config = dict(
    n_layer=13,
    d_model=384,
    n_head=6,
    n_kv_head=6,
    head_dim=64,
    d_mlp=1536,
    vocab_size=4096,
    activation='gelu',
    norm='layernorm',
    norm_place='peri',
    norm_eps=1e-06,
    positions='rope',
    rope_base=710000.0,
    rope_fraction=0.25,
    qk_norm=True,
    attn_scale=0.154,
    bias='none',
    tie_embeddings=False,
    parallel_block=False,
    extras=['local attention windows', 'gated attention', 'exclusive self-attention', 'value embeddings', 'hashed n-gram embeddings', 'an embedding shortcut', 'learned residual scales'],
    init='uniform',
    init_std_qkv=0.0333,
    init_std_o=0.00654,
    init_std_up=0.0333,
    init_std_down=0.00327,
    optimizer='muon_variant',
    lr=0.0103,
    lr_mult_down=3.0,
    lr_head=0.00451,
    warmup_steps=0,
    schedule='wsd',
    decay_fraction=1.0,
    decay_shape='linear',
    final_lr_fraction=0.05,
    batch_tokens=131072,
    seq_len=2048,
    doc_mask=True,
    z_loss=1e-05,
    train_tokens=543600000,
    steps=4148,
    dataset='wikipedia_en',
)
Each number is 500 + 40 x the weight over its row's rms, rounded and kept within 0 to 999. Layers, rows and columns count from 0. Numbers have three digits each. The size before them is the row's rms in percent of the matrix's.

# layer 10 attention output, 384x384, rms 0.051, rows 217-284, columns 192-287
101:475560497526496534482511526475458535566448510448546500499520482430428519517555494500388435443515568549483503485511449481412496510522506564537508412464543456471638478501537494546487525455523507488478492533507498492505492511546469529488485529541510496470490492504497494457511505562466529501
098:494437432543495516478472441484550495484417547503433486488476570487583513398537479446451453506505520441545495528450587524563497534419509558435468478505503491431536543486525549493548543487474523544523472513483539523506508507545517520503500491478520538502500496555512468540501445460466525500
094:430546543530550522424492456484425519451548565517499508435457569462511529415512517483509515584544476499467493548513514452527509554565546507464392334571551485465472547517523572520522476576520505478541512493488487501434509552539481497513481577515503532462490511480532509476536533491503512496
105:512476523453456518488515525491532533481497497488526455470448440496508465485477461494446520495489555410446453503398464542499458569522480544506513445487464509449488535507515529527437465486506573461468499525522546499462522517532468499489481498488517470473517540424562438487493490530490554505
098:484518452559387471553533503492535572458465507484466572471528483417562567491512525492577551465461413557538512567522433531514476509430435512433511558518470535547547499536477437539523437503496485516490486480461470470482503457478507487485517481466488523490483454524463506504496425559463489464
105:476503487551574559531487480559491509459474474542642505519446537520481599509485441471443531479532514533533509422470458457499535509471511531497472488483450525563456475514458511498511476494579522501473509472483496542481495536577504508485485489502521518445545424488461500483465495509531496541
102:489411451445509496488447523488505564509518600494461551482466485478526459572410532518558473512566554437502460499484498545526552488479552439514504505436506468522505428597417500582498500448583460496469495547516559526512503545489452495480497459525488546524511482532497528473551497473456507471
103:513519558454558526488508479547502398480391470552496588534425471422560462570600542484442500502447547537436512460513483420490432506439510455555530497521482538469485504468439480528505578504471522499527527473485506548493461492469540542541478498493462555474494452472550449492533541480523484498
102:503476488506452485573523534542460518480530505508430468472470456563522544496531537550503526499478458447471515441545475517523503587450441580517544457581522482533557535546501595410501475513449500434438533544527558517509487485498520525480533470503514475482474495446505522460490554433511484486
097:512457504520557541499491460534453460533501475421490477465594503474536440514458545488499457497435495575522464440527551429603539606508558509471531467507525529532551531450540481439393552466567506566521515483473469473527485433492499509507593481505479522504464477470437481456524490536533492508
098:522488512497499506531529459485489503497459450463457453545532558441517484424510484529499576496563477470449509366519541454468476444502501450615519549470496559435498439509511536424553538491532466538480541476470479526505484518511463572482493519502469528474469519508488504486553482488491503491
107:476453484504492467436479490458521528539524461535477518504429506519488444460509507532406574515507459515527509544506423486504582501503509564509452522464426521505535482497528492466486574486500433551509521482516454550511458524527522448445483490482525504562511473487570537548476521473475560516
104:468526565493550446460531559426542493477450482549412524440433424548551481438470462490490488482445503506495558516462424542507527446480512447457501525424552523500529540547554481468478504507476390487531588461554484485473505528441488520498496512511494459531487512495505527405486546532493525502
105:531471490517569517484471490489564505498452428480474458516447585506492449508514465509447556523497449511437524451487516478508459472530482497494560488444510500386553405466491517527498501524549526507481517508524549474487462491522467510501510567493482519522543472511443531499533500477494495507
104:562532450490498444504478506456613569414468472520472515431501531515504524523499481438486507561460543508537531544479474559520495489487501524572518515570446497474508529476548488521519506560599478513548450500501471548497495543497484444524486541520504515494416446536458428473538483499527528501
099:511574516508475416424520430471537472557528454516556443488464496555376501556539518469502507509520454507484503496473505512498552520468499547460474431495510527519436467483463532560513487516497574469463466453452485520502543533479542463549505518491506521560513518503458491507526482495493495506
099:564531422449465450553537451452529459504474443510568466476621537463529545569474442394459535473560566481595518447539523498466501489600484549494580546534539510510501490456476459475512529483503472505510521495495473415549482515463521562466494531525508517495476493482491494449527495526509421465
104:550523522539446521522568470531545429501466524447513523554487474457441481485547455411467525535428491545485537520513531515474525543461448488522479483585543570485477570495503531543510491425545432541499499457449464508497549501471473486513466545482502539483550487563475406471466497482481541509
098:522521509453515522454423497538443550526476512512493576489476505512501510517502560438482559476550497455549464514490515534537481450579471432489525527483554482542541476507430494506531537552455547510526501505469491523539523484514463487506558507428564527534510573509523525472469480466500529452
099:523493516524496506496537495618562554544518520511499537472460569469520532490477507509559563597489545502504520521474474517490462424532510408574498555495504482559531536526486542563598520538502516464516510501498529507420478486513550483576625538496566521520517542560502449551570520513443518497
096:526503522508531512465488614483492557485552527500535593502495541482494421516544520505455479490563523536456582433495468420552463501495442524543562537461481445512563537542417528492562510511500555453453532455496493493509505501501524495456584513464490459484526499538480500557486497544537495485
099:521542554534565554514491467463436502548497520448517431507418418479455518505461485453510499425525466552437503453491585534441503543492448491403539474520509514522468479463514518477586490552572474476545519472528526414578594491501452479543531561534453480448536525520507492501498500477552471482
096:487519550423522516509491461530578511449504417454534465443573451532564525496481547472501420557505475454464470524503521508548543505517483498530498402478484513378496568502490507424516540407506493514473498554470493516510499456445533522540510483494464475506464518469495507473541511521500456525
097:538552524500568504552466543492557494518508510457491489461511474486543474474458468439521595402529494413458551511499505461499634529455532460587535471568443556443476437534498555538592508510433513505485529551517503470530518477493452517558512518529500499480527476530535448496483511478506502517
100:472459510506500500478514512482451494500477568500555519436473469541511484489548560577399408434524519486449510465524563547476468534529549465481488517521495516545500410447476504573504433483532450430505438545478511493476487495533553508477546510517468560483505483499463467500511506495501500515
098:434581582505532498513531534508479494537541522538486464518542496463454520510561520484562532432467550492559455456518466517520499521422486472505464472497493443537443466465393502477474545465509449425508524495500427529467546525497520495559502507487467457510512500452526553466524515476515464526
102:512506503454486517520498429453493626418492484429430501469520507519523584511443509469422494554468470472504485588540493437524631542543487558476510538461522540489459479527535491477523486460454546508517483532498589496483489496507523531519504492488486483490512558539434461464483472523496489495
100:504506499464478519517513500541439449535452529445439480479475538523463559431512410467528499435411514435530517483441433490486494476473430512517526481569494492504467467457510499517525482475525473554430479454469539504575456514572493534474399469465506514483524485462496470463563522575533527466
101:485514423459468551553464550452511464484459503546568529477505539562462453480457487515492536582578481464508439502499493483475554455496479489498545573504471451573442475565546465524436560519561460459495504481533503492501504513476509523499475514491478469550537484487499485489441470486529460506
103:445555498493442480524530555498429592513418482434523476521482481481565531443405542454452451452491474425512528570526479447463521498425520520447469445524448527537457494506524540562471520425491476527503488532551479457542513459535532475530468551463508523478515488527488513479475523470503439504
100:519530402508510524473528518515534497624496574468563525548498486479551515457478565508522433524527567481514542471503514408455417486505464610462504448455549570514475500545480568473506503518520538525554478449515475499515449499457499470461518503467497491541573510494514522546503464468498450519
101:538437541538483505513525535440457508553588464533532526517581511520518536445547537512540491489474434567589516459462501532493550420519456523511552498445476436487440544477514481532486501517528465466489508476490498517529536472517492491507438483486523509471497419500450511453539449493495471513
100:507511473436519555526534451508524571519540516576476479502498499515521499482520575415434584497478543458450560605514443522508422539501525596431539514474460511474472468501594447483504507439500546540477502514513460471509499500559467503449494489462506489503460461529479516506522533494539531499
100:469511461504504481466468509518483463482493496480484482487505539424503486498491514589440533564423470517478485592606516543544435543475471476543551580471456512471527490494508494580467450394548480454458515463481480528522461530498458553544477486467476536459476463520491518506491501514559498533
100:484560475508528521557518533514556514533511543556489453482462440452435526500527542525520470463530474506477532387446543453569581489529503478526492492502488459574454541485509509487508519564529439504510514484518479532485487481547517512522492544479463449443498533514500503495484460493476483428
095:580524504474489469484514482491426488500506487523543474535490533473482505473497570556505491503468500490548516583537452561471575547462516480485557446464445477511543459501397506521529490432556482528484482529526522492549506457456493508502485467499532479509497521471509505526487476513492502469
100:620520488428565474550527486455436452495592479532516509553492452471475542543518528486465507514535517518489475504454569542433434481481483500437480546550544467533512473511457476429487552456495552522493483461529493495504571488515455445514478516551498482500523536543560519545546549497521487460
100:499480424489521512473471488457539396461561570469504520510531511471512566444578517457561459513561440552488462466435431522456551462525478411514483523491494500420535520459544466490542531452500522528473440510578505504548495496571514504503525505537464479441459506452517518490543528514476493495
097:454495460499462508545561457581547507533451521568477590519508496432508510528504497536483469451490528511543452512518561552567548492511544517514470509528483468538525493518497434502463510486446509514560523510512456505549532509508542490543518530480506509474502545542511459516450511503486485448
100:529496458492491448467450532553513498528538556514468410486551495529485478512538566477583563548531529519395535516434479476525423569499474492503440502518489530502417479518514447517492463417549452458539460464473488541514469495494544504559533497488475504524480481450502511565574437525474473499
101:481459514504529463484511531485570427485527507439488485534536509480500475531504520491472520509524484507553441481510608481466486511468492500467496479467523431500479471444469511491483505536472552514485517487486461476465503490482493509467439527472534497463471531483452462507537489493464474505
096:503463509438539451524485417438476482473560531460451439581403500455547475483484506438562562433474494563526563463421500428554530528527571366501559452530440476560536497487559501517447465480484557498494532479531485467542538486502544460488489491478465473490478544492465464488569567524475477556
102:532537477564446533468504560542430493540556446467582520447437549456527526509460612409486488465605559513533451511531494496523472429529506552526495476510489479498503521618509450507532428524525521494561495530512527524515537541541474518516479511482473464552495507508487493521514498520462470497
104:452519543451531497434432462545531426494485491519561440494569523498521590510471529531483387478489519477508570494548550510516488547485511582562431584486620514556452481378477578594478511469524517494521443490493498501509476496479481523515512532514515476479505555504509512518501521520455483475
100:510528517567519468491502489497545529530598535492493454461492419493528460420545543507535495558551530418462559535476515512502455492432541535514495510450472547456515495562502508520458488483537472529516530476479499516479463471494499500501524475514507477485485497471513498509466490484548536523
099:544473554473495501495566540494566433431480528551516495413453476552455555455465442497481459481483450526442565476466477569566510503499518472470513538532513439475522465551459563509469528443528517490529513446551511465489537468526511512533474531485520443454527503503463531536544511537522442450
097:571469415418488468540468496447428520462476486500524533547492535403575534509537502524488521551503520460485475453529530480511606571471537475498468471489549525512472443503552459501533462509572481490520492458448444473478545519487468509509492498579553496537463516503494487428463480543466504519
098:484476459462513474550474512463548526539502578536467584466486580496455507412524517533474485485537493508466472440583547432452532546475561474463445530482496439565486514511521593491498519497488533490516431508515473532479459487493447522476463530491504516518536505463510512516575495497509523491
098:508412524499505463475518461490521512533473489587438567545488518454489559491510438508545467496579550453511524497547507503579468527491450494447532500520569527495518502546489498519480530496525526526504544562499496480532519569472523523479561503533520473502429509494474503485495495488503470529
100:450544529472513431489445448494445510512511500494445479525440547455486512537479473437487481486483496534548581472477473529439525538643512459558505511547499476480536469486445557531548469513490452533546474508579543498466466539471509492480497528524463453479496459505530440500496500475545533566
100:488488506487456554528432474508505489502481475481486505451511486538393500568506509550514559486512546541438476586426461491538500530480569468492422520511451522509518515522453537579541545480488536481507505490496507497541462476508479524469495500508466529507485482451541508479442455522480513479
104:440513584449505543559575473469521490534516506549556528497527456483519476481460518521463517481564481568490577561459535511530550557494433504447553478418454456462474466449489530478449511581479498473505549495487478530493558516494502437489518493511473502480531517521519531535508464512471477521
104:517539544462451518433496486510526578550479589461505495487499495531508472512533519483458539563591460517539504412414482523461458485508551482474533458517499575495485558457483533505499536447435555508508504477543497476512489499458465468491507439500538461484502506485451539486386509460480489481
097:487492481476532548484448561480517485461552467513430450423550482473555504492469525523454494505485489554431585536540550509496531480487502463537498450474482454621617520530503579531452542506508469515491507432513543559470565495496520455499515517553528443474485471484487514480511441522457523529
098:528500549518436539516500538465508467445498504497443503456480494508520503475518493463468529453503525461363508501487501463424490507542491609481536562539460652500524516467483535547417480550471474508505479508532463515528519518482493483594506450482552481511506502494485521530486499477549523519
101:501565454576510550521468503560458440494506412480503546484490453475464448591449457502451441498486501508524474558445483435510496475512465461512466486444508452393487532444487531533467526511560478530533494522549541480480509486439521492498457549489476536488491505466523498484531438521513523490
102:581528551528496539597514466456527518541447493422505563476423428450526511408476441523551533575501544518386528445417440470536462545491539597512513508469505483514484438512468468541518486523541533521491502468502537499502458510492483422554509459501545509551493482484526508444490513522492459490
096:525458578467562492554531501496612513503436473510517434383464457484441563507491549526566499524481541517566516537570501530421563496519462537505537483422524467467499524515652494551553472550432523507534573487481509508569467581509484457462560474469422414546517498480515510479521475589492471540
099:519584495465536458462501487505484537461484469422506461522527619507511469547433493511440452446530479500491532459502443517589524485476521536516468440506471534538438501520479497509469518509507481479512540504490499505543550505525534480466479486501482491433503562472507493573535489443519517537
104:520540551522486449463479558434494511506454506520524451458504491588514477575479466390476513486530511531490488465489446490514464482526499455484486445501597491465450509517459571499564471554510559522501423521528494515512509536546560503522488498492460489459473497484490477515490531480463489515
091:459498377462529458476492530474513557558475551556441482462517446526508607469599558466556453468467510538487445568575520525579483434562470454445484508513442480473522525407506540523484501483430465507488506509521465530436529490426515509372509446493412544503530570505606434466476487479491515516
093:535471499534498465490472526489513437482477557484552494522441475483555428532508515516553481487560439598530450537420478474577539524604487516473542524524496549494548504533478434534515444482485507533498551581492538452505459531530531499521501528479527546524503465499459500486465487451476489441
096:498514555443491460512484471517384550619456400500509496523435506532539400467489613438618528467455518448443528514522533505534483545513496502538510562518469522427513462548522537517510565416535477519510505535564526491435508500488511531508459492470520539465517552466484519498532536489519519438
108:492545523506559602481398453514525452476462478474453469521473574472530499487504511457431470521523461519553565519525483443480492482593537558512453451484417494566531568482530565514507513503518545509458529503487517464488506520469496506545492416455547503506508442556494545512483507530475549475
094:484474501489453521454484454534582543470577503501457479556494479484550485476472457505545495492405555455500482453474520457544474501535564468430470524524513494518504528537509496410516487532470545527464465463509492493484516478529463514492510522487559461465468437532460549562437469488501455500
099:502443574508487540531483493462519473564523539547561471474517472497462519453523494507441442519508506517518507503503597420485485430523519447529522480567507562471500471449522502526502475481508584517500550457493530507529498479498538457440574521501540524523500480537533475463454534536504508507
101:492571562558511566507514464488521532479472489556506533557497449454507438463478474501527463550408419535533556562457455545500492442474560489494509518578433465429504514441567533489471544548572484573487544515478491505503518525485553489487501482486533545499564464476524499472506504475489508516
101:501507523534458540536512439463478490493552513534524544531477520568487505458465431488507507521551504507507498544507519507506584479527467602636564582527528517506453512487401572442415605420498507493555462472515479510519456525504511504484507471537507497500524456502454462510466550528500503500